Weights of a small transformer language model.
Size: 8 layers, width 384, 3 heads of 64 (1 for keys and values), MLP 768 SwiGLU, vocabulary 2048, 10.2M parameters.
Each number is 500 + 50 x the weight over the matrix's rms, rounded and kept within 0 to 999. Layers, rows and columns count from 0. Numbers have three digits each.

# layer 2 MLP gate, 768x384, rms 0.0359, rows 109-202, columns 0-47
495476463600579509529521567548619537564472493549455449477626564462499496519556540476588470528482521515492481440482540564477539508498420553483480
531459417516507506559469539571586469522414500450524492498526543465558488585521505473500541453559457525493380496449458539545509544454468534435521
480404429483608436525422351501510395452494586556440530576583511561514506520496482484548508407448499462442307440598538501557496472532401461553516
475552478524410419492541500484499429508519469575453501577516539439495487484482471565524508544507471490460457514480516503411411478478562517412544
504502540546468507413487479431505504489568466460401559451536449511428475509495491532514505453593530484498476463507409473497567460522490535537610
430528511489474478561535470456560538454502438470493509497535498456523457506507474484476515503420491480502483498484496512437529461476477465441514
478445460583504506537550494518586587486543501424475558501573525467426471584528505524511425584446524502495569515561541548488581455522517449484533
481555477574423438509436466413429520503489534439501479545474434527524560512485484512473434499521449425529422505511568453513475471490484479478483
400465513468449468564549550474464511471499504494553409508473464544600499456482475503381510578519520506475445403413534499456557510547512537459477
496535407566492487530522539515521529520441458538469487532506506520568454597455491504565544532452491516512518458456489508498499477522508466547465
557452461454490503490463514549528488473483507494513502486391481412564492491454518526411529469468520511499425545485514457505464433519427504547496
519453434489524468485529433503504488495513509467459434473482541483419554514552471529496435529518549560500522498439551520555498514468471496509584
400471508475475450553578481500383536478490422564527523578429455471475482489438428435489462473582442404449511509427507466558369510478606478567463
438410469458607466540544457479530523548457493475518512541464496535480429476500496407521495539470578516492439507530518525546482448509537553487543
559460383506547538485453606530559511499500395508463454475429491435429519509512478427445447488480545605534537509467445537447465495487436499431521
557555449517555552497461523538590489424497531526553453458555453474503616503482580517487563520500503510465484518474491422369500525548469592517440
564537494523450559544529453546483547450501440478500573526495441569496520491450451516551575449494500675541547434506479511457496446548513454412430
498547469493491477503499553490510504431497471554534415486473536545571496499405462494510485509503520462510529536562562436520550527468578437558513
493474575543573487472455437489517472632504525476502530535527498525504496470522510561495542552477472413450516556520570505431539486519420486491522
526540453465447536496450490546483556534537537432547504497511467531484443524527488408459539473494463509478497578546545576428527527440497543428494
472485387564580530416473487535485426422427523491470459446487535442568528473496492491446504380485454548599423497468497489439560551517505465602515
538386414523439380495449487447505477607577512537405511485395555470512544547461501451544421481446542541463424550570548490571479526523468594525517
471463559596558487455508544514588542558523500498479506456535539526481448434626514491515543543479557549471450435550455467388492556522402380459544
558493481593499512450500421563618481545548532523486609521551503509479531566514477474559461512476526490510600496491496570519575514511476626538478
437546521522504528469513441508518508522466535444479516549555499463496536518579534390474510489545499544449529481490486570486461516542507501475552
469532518505462541536562576420418458492556483541457485538522621518530539532545408463566523445489539459481493510459511442452539502531606504549488
537382463547483506417549528527533532510523484397475559495590469493556512438528502487514521512550480531387547530428422539490478588490482502467497
497492465498506532566486497570527482510499383504497434454462472483484514550494447414443407524485444515431529404520458512515536518471466489578531
539465458573474535541495587453530445472437476450503456550482494438505561507503522465529553458423480482552431462488545548505473528561511489475639
480457474529495589437427508392484514446567501534541427481451546561521493467577506442507487486560598547520559518533544554465542506528464438543439
429520472389446520540573570486487593483490547494554503546474504457436511542460489500530522584518396556465567540514496491522467506493472393368488
466511550443558529472557502524526472480599436556477494544544486521546480436438452528468508504452578521457520541427492543413543486489604516512417
462474476526479414484436554486446413559480430545575458517432610531530475494582447441400410475525492621506551538532499515587468470463561445461570
624463455468538547488473656579552563479509456487507548512531441525517541550557524512509468476574537580340559495453504490484553519527476494391506
458475569481469545502444520508505470431588446506458540436619538524445478491424521569539450492511454556450446600528556531502487492535487524477507
520458500487550549441505533517485503448464486439552547417506471555509525512553477463550456455573470441532540504494506500528573458499470602519428
471478589436440505469521517435502599455571533442528538569457460475527390437460504517429538509498541492554422409520456474396426504482427516567514
490426542429500423512570481431386587429621487441529512480523519488450462505560468491465541545504580515400459523551487530431622497526481382428562
448562551462487461448432456445388509508451469530437409512518600545485499511474497460433594458510523526546492554622448502465502547452586482498457
439571598471503467535554478481457523562566455496454532535498497418511561479577462472488518454482514471531454515504586549496499503470480514579464
437351420423534472497577495558384514560552410467432523487461387423545355567546448410501460513514487486499436507526448377541454495490544453448492
469501499468486517568597579512468473505515509527477489568510426394542517484430455476433462494598446428421460471315487529534475490539495520557514
507477511474540539468535514529467586406540523571460489536416487519513470540555484535568473555468596449508480534559513442445467559512559522488405
436432565452455490566481550461534615427537432446495585572457489462530459487441477487476473530448420528430501452522475486462460600499523475475454
533486456501503446520502487527479493532459505524492481479401412520467420563467529471603616523385491558473460533483439538397453463496420585491535
518408373487569396647388575519522522540468451579542495593560459476535443534523510423478367452473526582520421452519520510556444549507563478497438
518486552533464427479527505470476566457506535454530491482529496487450508563497495509494463499478467510547475460514537535514472481499480437377519
549501431627585528493425531541475510515379533495449521470526541580476509576582587455471504532434589573540440506489553459437473599577414576498473
471541432486522579472539490601517458485514522569460466497474527488546432539530524479580576537433559474475523497473452577434464378501496525545537
495441472564443474467486466452615509435418474508437506564567471468473496508493443559546507414451502557432439448497517487481431459512521484476616
442534488457446514455423478470507495560550513478581587455484391445441461519601549495457512516476545509578461504510473536457434480510406452512552
441527432514448474519573609565620548497546514538456563539565589467510536455522494518483542464448480463504499419407447528416448527493550468559590
425544488486496470548529464550522502549474425530477526529537499488576538424566532452472489482505508526525469455514524582499454451455435565549426
469439459514546493492443455468456486576549490448461552548531457581451446492562521408549494558438502466465585509594479572509467364557535544516500
553544552466583401389469532453385557493532342452453484586491447546454560588485505467499564418491563570557483412484460480395495491441510477491454
528484512549488545652528566430451555453597466443606489533494479493520522490509461583401497498448519513474563547472466482430509485474444355410516
469525508485601458568469470588602554538476495494508533443598428491616548490475489442559436461561429488484542413418617486542480525546515471527507
483506534549514455457532484534533518520536466549539515542507484482495493468522519482524584544422592556510460503500558562530486545482485575503513
507539428597519552499555598441482513433474493503460500490488487520595499478489492546601498579534447507456589475370491482506543573499471541577478
539507473490488501392480467534431475504479523512436470529509523551482584492522487511444517531480456516434484514581525543537460425481457479549506
581460510465444463458498586561453503419527520484531496543582478398583524495371479541455544575518484522489521482397524509441438554501581521501522
521601524439540516505553534489534574440476508518524439559446404454496533544463502515510474522469553509515495427495562502527435469506464504584544
537521484493564482537437465518452583557532537442476538505533513522410526494578514467434537515495486591514442489549476503543450481469447443412581
547495392519566509706562626573628536516461512521486590537469495471500524513559496515512397518505410508464514553570576529449524493448471511414518
536560385586480482460420516556531459459464505515488503477490484572514511550538544561598433508514538571517447400473560518490461429600437551611516
494586481532594510555456497516556456525498577470504504499403515477511588458484471480516475474479551514532542462555551446592487558529404478539561
515517445524525520564478538515461476569442426582414527525579398505535586489526505445576458487526453623469441492509497499551445427523549421546448
507440545449578494546388441576467468478460507490553504487497517522505524412369502408499466474515557497522512537439570501443476596479463516530499
492440603480537504568421502438483519514536494466460474539499500553490522582484481502490439531498499511438511455488506484538486467482521481515483
565559494510562455486463483541495532447577440514574448627450480514522500475460472449404530476531487521450493473454537436493514491533471470536490
464508544554591496489526480472471453476465422507490479519575522467527469469495484388377431533633487503560406552517563475473486574510472406540565
527384480445498400482416517545515530465488493492498476493427379509516494500421497483491486467475458458500396535590535488447436412514531498504539
465446480481407498594485429466402505523409444509397456497433524567478592409457462465534463425561459461503476493535465571515526493418499517494507
528504516532607507527574551516634549490482496607461490565592482488489463583535468495514489642389507489395515555476440491497551457530459544438485
457466539615601600521540568470548450588569595437479513494540467514444484569522455493477456536534583469542529505489536405544475467570519503506546
556474542570493472494496633495508559427569549441525538514499507482568482545441456471492550408459502496584516426459481531401464503480530484506539
462495479467536488505457458479482561512577521464319496520521507481490372547460503568498436554517506404501483481498542498545476465528466420512486
563501547544506542555593459489441555537549539513514480544467513433514563417439457463411535388509455494447451511475419481447488560490456580432574
611511460506513514504437414539613491563520561510417518489518507454436539526568509505593481448446576491535499487544506544443557548489580462559453
639453499523395420508461576527510596500536514472536450530517521439461468389629488454438478567432487573490472485528479491461497422420465433392593
597517494557463576464573505444496511418516562521483509505476481480512479475483453531507523547431528444472555477482514484484403449476524583480546
588579455583562540573458545593504508494526397514485408506553525466504495470515512481482503463484502558499443462500495439513467527492461409544540
414537552511481553431485470592506537551544559586460469533535452396546596530571427558462531539459551495417449469402566612434512475473479555478520
490524544546503501474498539472502514579519426473487522520560497445504414565525460447537527551408444556594514524555443500398484515486546386380540
460513487474541587516623550532568505560482504487427571607556568399503464520531433517495569444442480533441476487431421478388418606480492494468583
459447490479517437555499404550460578477577403453547448516453558472505509524424403414413442424472403492486410517509587462474527488528433413533532
553443505482466528436516531420502457401522558529502406537493524559522535453457413583461606504469466495512451471494569545300499494475515405468508
475543496498431446483512453463465551519515449499497420627501462442548418433542449519458543563516461461423455439487512510456538430523478443511515
496439472519540510580504553552522535632452473440527475423441590429528477479529496451528444465470501564379480534551551445505558510508505472497506
509539556425532482523539453498451543489511373472439485557479472483581512510437522502565546603465527479541538419482515540462406465503528527548503
443455536362451556482465451433492467509591495464517550516474459520495529410507444467490477494501430499524547463475477515507497501396519523538500
541461482528507513489462533396571483517563433525509456538431461557452518469443436463451439433539552381461446522542491486495640448449446443487611
526472467508491522535556574547572425534510429446533635510600569518504513530467466531602566446401510549492497474415501517474464635496556540469560
548451524491567487508389461550459474538463431552494456533499460534431514516506462482453455421473504555517563452537532418508512444485558423508508
# layer 2 MLP up, 768x384, rms 0.0358, rows 109-202, columns 0-47
520396540503420552390487533460510544532467499458542544456563559571562547409453572600515503528549487473535500584508568537461471502476532486397540
567492463542517535459463454447527504475573435554455498508473504618456586499377520470490510521428566533522460571476528448460541554484489476453527
594596492508499511465618512540524539493384544438477504436557512423495501556473524465536563577521451503431532569386433496468464599490485519484524
470558451538461473487486429476614445526509576474472510530486531430395447555552513492487526526527647504492490567568426553503569501474454598466559
469512587494461467508567572593383532431429494513615399532436556475526473464412465491502578527529501508522489526454436447543460606523522505502431
525608404533474551547502456483514489547480442538543529482454478515457508562554615516578498568454526517439515520510499401539533510559486429499492
409461555561606487529554466459496473585525508524453523497472570594503471556578502537488437521527592502461454554538546549478551547461521629389478
465552460457545557502487564435547529437372538490597526532474518487537502550493591513518463548518535468497484557473582391617410490617494495527428
551494506488499562523482491558544489506449555507406525529545485463488539567519511481522505465463519546514455505498477542450444590456497531552578
583488537569569470514523532539533512565572428447542478513541482459466576424620400372393505495503467537483520429431456546448600614397609560492553
376508520473525536544523386525466391508499471514514490532495524526481527486491510425466493592457468587486603542421562548514540587563512508532468
500476504500506464440487453550550486468491491463502450507477419473405577499553539519418384553497515478503581549529595542528600473547507479546561
600508452507550504534420461568497531497495557446540500439470462614354420455506579515437591531555493515486605577502395593432498523452428480467519
400445590427545498444446452431502460500490463467493517502517497492494463465443556503556448552532548471508426526513475556519540405553534474503499
520479424506505493468491517472533488512414418469473498522457525465460504489535454388484512517431503461454613505548492511576393445511505499428441
484556548471486411480552608551415560449498480480552506525472534484550511465401467498494489497513394427560441432456544422494461496545587409497453
550439437582595451565562521553683531566487474510552504509602507466540422528510518534534469542534487486450547502419482510455547551500476568519540
487519524497468508504529463450435535516475558591484467521539511464551485480532493530472474480539498461529424526451536486478448481482464556526483
470514490420521439409463542504492422551536536485540473475530538510553458497463491516473531522421420460552489498519439497477447442467395521560503
571489475535471557459535492524461444433511501499496461448447516422557488414473514533574563493421556449484505494551522480588491534566595522610536
510445466537495515517516531523508517463424439576602429469410556533492526516496523501590535471513529531489493507484459431508489543506573508439494
541456488553537515465417465525644517579486498517480494473464484576415489553573515432516409554509514504457483552525494506529661412488447524507521
491470597541502525546560573466556561422524460438546446527504541531507383406588514537452536476416553479447421466560510461403509512527418413443492
536391545423531468473465527542381505467503520467533438502444521537455520418392461533414493504464536583519460511426475451512493510463584520456433
485471468533543420593531543496512474517551494573554506546479460446382458509448461519548434513599553500591503520454506534551542459436443529495471
517516420487543470505487485544622451533510518490498515477526466504468520593532495532486559571543565472455538415466522538503577460497542537427498
506480463559491511507506489476479462479452470472487480528521551510564470509513549466512527499507500539467604455445523442413511550553534456470429
456606343651564530470462535533608503501446508477416479485422523413511494615598473497551460460451585482484483508516510588502559518565450504571536
586534448516490569468537546530454484343456440535591496490472616518514564479499487497576561479442491499508469484461528512476437551511584416512506
558490512419450511596637547537493502491458486517550528529464443487556533530433493494517633511404522509477475490375416584465533523481507561510466
477451440528510489444675548451448553512485460526465486576458456468540481509472480494466460602518543442419497493529499456521484452463547546532568
510468474535549473511504379460597475548504481503489533461560621537494535544520477536596429511564627554417562485460537512474622493457450609522493
486489408475463459603494476469569485542571463500483393500431507485494551498482509500544572525448594563558466458533510504551556533568527541505524
425511551505493470485485441359379486445515551571589474489506516529416510416517500457414503431427378397577514522558552543474504532507530480566543
478472547508445528483442458559433505488487444492519573496488442480507470430484467463439442600589543443568509474499477478491479420514495548509521
489428488469499545500581457498392510519551474472510474476483480513500476479486461482462539485487538447497521541439408450510512513460467599456466
484442506568504466514538559585473646459532547500590490450484589471543517456498477528533528445453529446499460476453464484505433510498479499475543
590587493505522455363474581536605515465473476522543449443580562472443459525524431533535571542443496569471469547556490490439460531488472450485500
443551476520534600503485476544456609423445488619474421503470554593493551435483563457536561469529629499424440425540472477485481559457591527553426
592495498440609538545498547585555547536496510451522483441472387522489493517536542513573478595450486483446503487417513429479510527523452542524436
591464578481401590371457472476536530506521496529441513524547495616539587304447501508535495498546568465457543369474578514453522495511651630579482
457421560485564516594482524448475408564493325670432380602468386542499486534464464472469448504495515566421476437474532448509486432476444510514514
550503559483509461523488531470468424486532518496481510455554435534535517482411497501423423555592409460553451524465521500459477485511413429532554
434545561510466468480497500516471519491457446501477467564471505470543475536501505472451451459523452473549473518523491530587427549549547435544501
443500491610442493445460419501639436488473520504525520544467472563507403505562548473518506501525463426520435509557554584446525424540482488527577
555493458570483459517570508556623562426439563521427562580508498460396471490546532522615520594464508401461525521534545582478589426500459474452541
448486511516494501458586483513467556453448540441548485476484545492442494597416491531494460542539447486512480514510497523508453528508459425419517
496464442461504464467424507504472412528446485436506497489503424529466503469469545406453479502527496499519444540513524536420522500550465509446455
485537515531459571474478513484441466439484505524578550508478514541568522513542527574510466502642510436515486549415500498416467442484445557545541
540487469500575506523512537537445448594499516499528556430428579533539518510519484468553506580582467469540524541472386482475536555477501572498418
555397577481538459517503447440564511552501376523453389541474479553599549541388440425515507554437517471479489417408512488380455415480466595549516
548483596565559509498600472362475512497551570492438379473509461584489452511368536469492440512534482543541453476516484445545514567500583459492382
442466473453544465538485496426497507573521425583597426588527561484489464475522420474465510500467541447530556427562604470559479497491529476557495
531483421588510497523508543399480493613490544471449494480436560502500460493560491577567460516489471451501529449490524521536511500446465493486490
523480387600555464561509534544613469538474515567411537450450533467453529572544476483639503512509455522474416441475460484481507531511444528470555
483514487519556496411477486552493514489501477467472487584577456546454417587442435524525514452533446484494501531476465512451489517588553509561453
504506552425451456494389457551495496497557494462514474487549352542510491404442477460472447471533561511520564495543615509533581433506549444598493
537467555462492531432475529544551488484491529512498531520503469508521482424507505525467521538460586476460429511569513506477442460489503535502534
471578481512585497531516470578544384449504616534503533430508530491524488540404531484481557484553493490496519595476569514522493533493508586582524
626487456467568517487418475535526406480420544512528453467432519508492517523521531499481429518460510500480464516577478481520539516473459516554549
408477548553501457545563480520544367530539481460533524485535415497542555561450496556488486494536417469414513527394459531542504438525477578484523
522473498524466482475517450442419476502455465477492474570547521501356435462472499476503511523398447412506521594629427518547579522455505467457503
509543510416455528458517374440482547428479510434467538465481474515489486429472496517456501517434538536487434452536474482512493458535447405503456
504476518465493515529481596529436493473488574564554453569427448519515512492502461523443525474412437541477526576579574420565557539454569596487483
549513436543422440503537505503468526454436448545460464536458555544545503506483500529634488522553454513429500486427459494532540484522493527631454
459480461486448484480573468506434594505366469570554499482466480474415485513513515469487556541490473522494535499523424570534523487466518485505439
428476541474449488439425507518492457524458478478497465496526471458465530456584505509451467427532512533505447417642526542586562550474593518533431
463608531537492486448494515515519503485508504482519558479469416504549509458546503506499470536501545518470460461541510510476547488442490479464527
432514423496472449523516507438587495511508475606428473418486459454491489530508531550541502508454433516504483466469468538470494448464500477488504
587473442444587431501476486495535510397541466530534429575527485508563484571428471434450480502510442541493422480465536451523510494523404478472494
512567533539433459515446537475434448518520528509508558490457467560492496495514469508504446478537525503489546522487492578527593454497454596454527
527487478449501519565487414473492503566478418526552474559452415500542431480510443499480512444459437497545613422426442528470509513454497518575509
495457634548531458553475498499457433556519420529551428623510501495519521513568507417447525507529509468481506483490583434499551540533540498475358
477500504556503511436499555485514426444542529466558510466578531511589498500536505556513561513524516525602489465410487462529448507489493564505459
486516472476454489458443465486397463530527476468538502409408410553510548435521543484421418441520459431508434543591563515493431442512503508512522
422435593485513386471542546422499579523496519469544518504444397534553429539470505477493503497519640496689423469453434463505492461491534522533520
458512616476553504499528493498503504443548542511496449450451429458522566486491449464457489492530514452623471496423637532461439477557448436460581
642473501509537560539593468457485573502479570527491494526410521471549570485437447530561540445425464451453516419429481486466461529439442613499587
518610549540444485516442435517579352504546550539421537523459530509506488617502507495473446520496502422515469567571512526419602523476533538611456
504559474436536560476514526500457388429522499579528542469528436549596504528321529572501510451538471495583506520468491414500517483502530511642463
418456448472520430543476463471495511593465417531549490549516555520549518544532501453455491396528451532491506521580546518569538578541472398526466
511592585492436561527566481448393557466584460454641553524569610409588484457427455548513478538515549464502456550392539420437544484463464486489494
535547491457589377551502469457455409476459430606527439522475472434486446513439527458467449468478549482559520443490532481514517531464466513611385
475448403531545457502535447495490491465521572605471444507479460544492526553510512515480532447519607458426492478469468506547585513482505624631479
431620535539577483515507629446557356514496503523445448569469449550416431615509501515409523492538478539493482475492665609421549572494454423362548
510464454562564459518446436467495536537400544443418551450531562486426524565575532519549478453461546507428514514524535614472507515520456455411529
349587440520515432523483561513476518554470493576554659485474439428478439501574532507499521440484554465506522545513441368581486516487459511427514
455458455556471536579493437474399436489496465521559488583482459476517493481448506532511504510539497457552436466498588551424416473529541504537537
427503520397585528485449515520532534582506418453518601408518564428524371588526518450659518516425555528442540586602489487439583509500523540401454
393536503476452441520560456543476470580528564505490523485498441453492522461536506521477533487540513468517555491468507499573498425557544518498567
467413469411480580540498423444407444536553457523531499494409507545496547363506444407466486400503496456553430446579486515494445489451522485544564
483505400544519489447481552572650429537417543516467442492423540478458568490497552533535596515524478577419604515501498539485534551479468499582416
533479379506467523553492537528567458496459406537491537495607503546483526591453487484568560499468440554416560450412504531473504509519585470380538
487410509521534448451442450458581428571490473441497537440560484534471557519600439492480438519540475485430542491583488547512479505491422518436566
# layer 2 MLP down (transposed), 768x384, rms 0.0324, rows 109-202, columns 0-47
489548462551465437568572507514513452426505468517462526527443442388417483419470502436551389508567449664502514466451461583563463458511588474511452
397610523543462477476480388533473482524463439549476461503473475423514562479543579518533452558504558539569434506521478451441498565486477490475541
441467465484476460581389489455491474498557551477528533511415603488600470512471474513432420366512521561512463459606607507460551420503485466564477
478495457535362464500514582470496428446478559487570564514656541488525546519493576553424405463492473476506505484442506478538451525616452612481453
510505486512399472452514505511495498504486507470621558512506416468479437514437514452472567523492478491461537572483458531484565504539562509493515
507418517475517483459455542418412508552501527556426433424484493552484478451501430577517459472564479473621470463502566506531421510508519570616480
579550451491462424582488511489545460487469528501583435521508416436386499455484624468534547474478519503523561514526430486494504551526531448486484
456466522436590575491605552607568474514492465529445478488538577485516446441531362463565518479510539529482531531495431566478493496452503507548496
480502526539450419499578495456522559547596554458553478564412474473522470467458524627526511624480481465530487515505545506472504492573550491526585
522544428563463466485501558508598544523437481480452490502490506483551458600450563519568515494443442503493515429465490486487528505497523476534444
544493441525498434516516591467582578487477489548518519507496466481437506522504400577540514462489500446577479477576465510468508464432518472483502
462421549477451494554468587510506603529486473523555596577543542547546492467427444531493546427550478434467526559564527459480502521472508475486475
404394514547375494476576511510453500460507521514535530543512364521607530491584406455540498430519443446511408485548556499544443535477462445551445
498501596533433491471541534467475531482516479533415519433565488474545501465508537608488496411524452513450523453539508502482541549434481423554472
528502496522447461466514453425498503525429449432477500548461552541485475465509618441439531512459517489404591557609505492596426453481533490473497
483395487546521490458497413413459603541520483489431524509556452562453433431548575500511413510494486535468506562509441561569493452448542459527482
499518557531533519559508475564490571526445538456407461562535542480451467559517549474590512484595408449518471449496449525494503519517524473419411
498482467535504501489520462538496500563548489472497511450454497451471545470517623500522519526442517498466515504494500501474512471473514479489463
445455507510515560541495532503482603416521438521416534543467486451508565507535538473546335495580556564475482464467495503466483463504594596546588
544468492594574568491525554565567439426535501451503480514532490500474430406540385507524453518482512469527467516563554536581507492509541544563518
520486486436528485466510432485405530554504528551489575441502513512411548463487506568466502586540405568503587514541460521556533430475459523472453
463554548545575582519530562480507504524486409479469441554533447458473444526498485504537559481488471564532504455516455479456510446485460513432515
567433499529443462569473551649536535495472456483626511522488530566436572429458450474603471368487427455514544507404580546455468474403471640494500
420542505487533603484587468487544622494527462495539517542537472534457466416509396534596562554487486419455561481466571416535526479496476480484467
482512483517522502467504410481558522484481509478481584526535460434485482525555592480559441519601540499543502432442443500511559479500437533453474
454511445542541491475494487560637500474512529489509450591534469559447490477462371524496580579501479487506535412498431514491486486579517445502547
507604471528520468517542573425537498529505475513492520477437522519451488525505647482533417496494502472493500407483576445506464521514518504526520
523560470504424551448531497444567482525536564472458544503512470597498498435557534542493581464538499459493488469531540463443490476507526518407472
507495462499492523468534474618423470433516452544595536516541578509391527491550431556523493499536465424490493519440429457499539493450506444518392
484528416500558544439462518448518469487503467564505500498480453534438406513582508438567424492416453407491541575475484323435559466521506533435561
458483592485525441537405492453511411552507491539477421472424560442428464540469557508517549500546489495593534555506537524448504497426491497538503
421450437590577534488555475486504591491519485546427435488502438619446488527479405482558504492506466391509541452542520503552428549431456419493540
508589459483504480505437581529551455500518565524508426482483540469488503552499579521481558596438566530566486546498502437516582515479600544470502
571507620488516478521482605559497511473510467404512555493527534565581592508500418455514437501559476576353598562441526420449526559508477581510499
509571498532561508388544492468497489536462535519452471516464463492473557503513351508557527443424390529534499471469508525549505491418494411541473
440511522500494543475542548426531467456457480522532502511502499444527506571553616583481556476527496585514516411603520540514536556529474583498455
465505488428495415500540556456494429525506644572445454469534481519615544496395559483505504461516580496491518468475454431600486508508412543561501
515415418441523448520475534421452451571550490534556515540577634401494402562531476566477539471537408435568402582475633433412486567424575473496475
494477428523534492526547506548502523455559568566471528478463478477488544513490680482391481489430499606467501384421473534503555475615483559515492
502531443452517565477512499522510557532521457478492538478490392513450465490480461495602512627457539433415502454471459583432458578555462533463437
492439468503525450451434609493596520491539346585458469457540437505590415506480524627498423481529546463487388467475458528521580604576528519494565
505499530428592412431404373564508405572486435528414430469412498535438581466533589520473502502499465550534468503598557499373579572450479553549462
482511448513522484480561463544497501487481460484492484498479573483506502542596525464561521454451600559461475482489475492537498548517612605421451
537555551461554490469502567413551509484463482435591649437357480525479505435476595459560482537531522523473508536402485548553578514609534562459466
445433563469491553481491551509459635523461392579399511481487550526567441496520427486561403525467531510524410470491435545510472470471628410496460
445425433528484422586450537491619433528499521579456401492520517460399447486525510506520523413605485518563447437506498461525471522487523359440501
514457429461519559495557517575527504548463488478474541497502524508542370469477453476497546479477492480485544519500477464556536507539461517584508
477490510535565535545510472496508557490522434559479506513495547466571456529583415523570484471567497501491575446520498499535474563431499487622552
462525478513528485527503562527532399471537497501503455494454487514492559518497519487482531521427522542537539438468559585539532534485472580492485
476501503536470432476464453471605568421456511519445508539539528447484522583481425537562512430436495546456456511506451427496446497517548525473575
495469566489474627494495493593505615502463484414529493521488467540384456586437570506486513549513528468486472510484493468409543503508451428467470
522457517481516489530353463379437500499481584389463626508499435529470385508463513499498461458606615441585494489584539519514552470547455532493505
499518611517491467488479452525474541465510555487440559389421536507496476509453673547539459495512495508400489518468421426507512491523578501488543
454519540453483514473530465606471507483470466562503483570458482455484598437468548491479518547518471520563450479417493475427555513514522431566491
488511511481502571555425432559552575482490368426543514445499557409511447513464588501539545471510493498470451500452442427419529522427498555433518
514504485450522426511489543383425502474485472455505416501572513502541511417552434513369460574518393463458519478478534342582520627511545422487457
511538478412480429488507514449525522456582536478506515532549491492502443552423648528554487534512493460463464594481435487411450438458487512312411
524465475440462504513417476450469476507481536454450487512525534509512452498453354529501421458523504470477497512576401440483533487508539429556493
587458529456510506514456388555554584539411507452526493385538422500431458534514490480485420554451548534527421606558520431534442525496450529422437
554547496496530549574490536434567460436453576429469522480471447484537416506534526565576507507527584500555600520504430471466493517494543485460557
472518419490479545473500437640469602468424474521573531476403498400407489492505502460481510517528474571482514549460408553514565506494518424492525
499532479518503450516508515406478429635489446557500453543548492496496555492526492481478474502441454540539525424435606498553460461443481531563509
437494510536473470464526464474548510409450514532487535537458460442557488468426365514573490499531538472467537492399529496485515471574496442559441
356417468490479500603501550493508465446507455537483500477496502466599431502512462516550541545552485452575473454575629495556479486501632399542480
452473560452589544532479509524505498544466559536593517507543454548449463474450386489414569450450551531609517591550532433543465465520518419449524
475559477542495524470456530605542472550497481496569532556454507444426565513420394459576527491483505521506455487477550483552492501542556461500472
554511486491507499529474491550560520491512473496493488530579487564526563536545593498414468426512541585477434513497408556465439477549575561427542
481551497419572517439527546390540526515503475533424517510548491513469497417541443435560551465496473465480491379531489420451446382423542494573434
544511519500483564455501462562459521505482493461508523547503526540492553423418540434507510468565508538497481511547487455472480516545471515514469
513449528429450475535561493452547505508412502448430505414532509548571464538526488487562383579535511568516437552543434447529472496436487524407486
483534594509538455464428461387454417486463488574432535587542494461432504455546431384395435466624502522545471496594507514556518525589490379489541
493426525443468464436458523486487556466495501485405460499424409519523456490417514522497588506539444467533413486669524500542443494476491456517507
450504539499529569550631565593465525447438429531578615499574468473573457465562568577507505630461512537557551544429397537469506504606463550533452
558481426478503570501491496522450562535518483473403543497406509530516531482433486444510380457483519577475411518481477597459526456527567467484552
498499553510554487534530577506554495537508544561445498572596596454527554607521583484544555563504529506453562468414406486499561568463481549445462
559443565482514463493525414433543482542485582445404548485477529616495564562461630544490522473523598442481492476438471545498517500534431508417513
549522419506484491518438503534488483592465478459505489545621589524450488512567554562552476469474458491401509496592368415553535531462553603537438
563529448519497492502545417401537505444539653452490496477503501583507519536483693573594490426440506514449586484406452441459401528394436560480515
420567589514417494593550582505416501467455498521488617508457531536552470562478477498472590522509518400457480546532400440465480487512438480533559
487450456481547506443486534391516551476546488515441488627463434518546462544508380596548514452465549492516419493547425381470606441406565478545514
497513416541515475479499468489540454522530485519504428442548461524442503417489403487495535522466419493486540480540498457530471603566507445481520
463457507514441517484592480467458532450547523432611619464523590424575394375475415616665488540589523419523508575391538522526524484513437540530398
511465536553432544497424526556518430523460543425488601415541475524503394478471581595588456509481402466485484509424374541477547499488509476441515
509470456533509519514490437491507479495471514486457471520549400525474436570553588449520466493413597565523498588529383565459540531538517464469509
506621474609431475578459512447526472536461452470568493449409396552445558557463460470530565519513489408548499464562621526449542406511551535521574
546534555508552634531452453400487443538494525513546529585533416603411406483437395546522565493490479391534550486548507511487440506502434545591520
608432503524363553476467459451530442447464569515462485521548498501515518514424446489493496519507482546424454467458461533483578493499541482502505
520489490515645521493529527507570463521519558542549463368459496551470511548533596528452445457451561596551548638564437468608509556498554546445509
538588443443544438438482549613511534498492470504537478458538611486540509578513558435530461473526554469489478564475532427463549519576477567486546
569468465484551505469560511544429535468457467466446503488458428499541469496458548463565538569515541494517486486489502472492456604434478479551466
490556412504538462600568412502513500475548518592562421522492489536435495500451516415524449556450549478550450504448522523503485502561501330447612
484533381484590472510492551545417458551540513468436600508531522572458529512530406498473476496531458376510537561449433433462422478462514534552489
445491406508435529541500456526610460489446530492517552447572498553505521559445532473481577497470500500382535476505560557523546465578530387409447
471460546492464553552541552481472585452541540492504524522526431553523433492508396484545575509501545430509470571398494479519510416505574476495470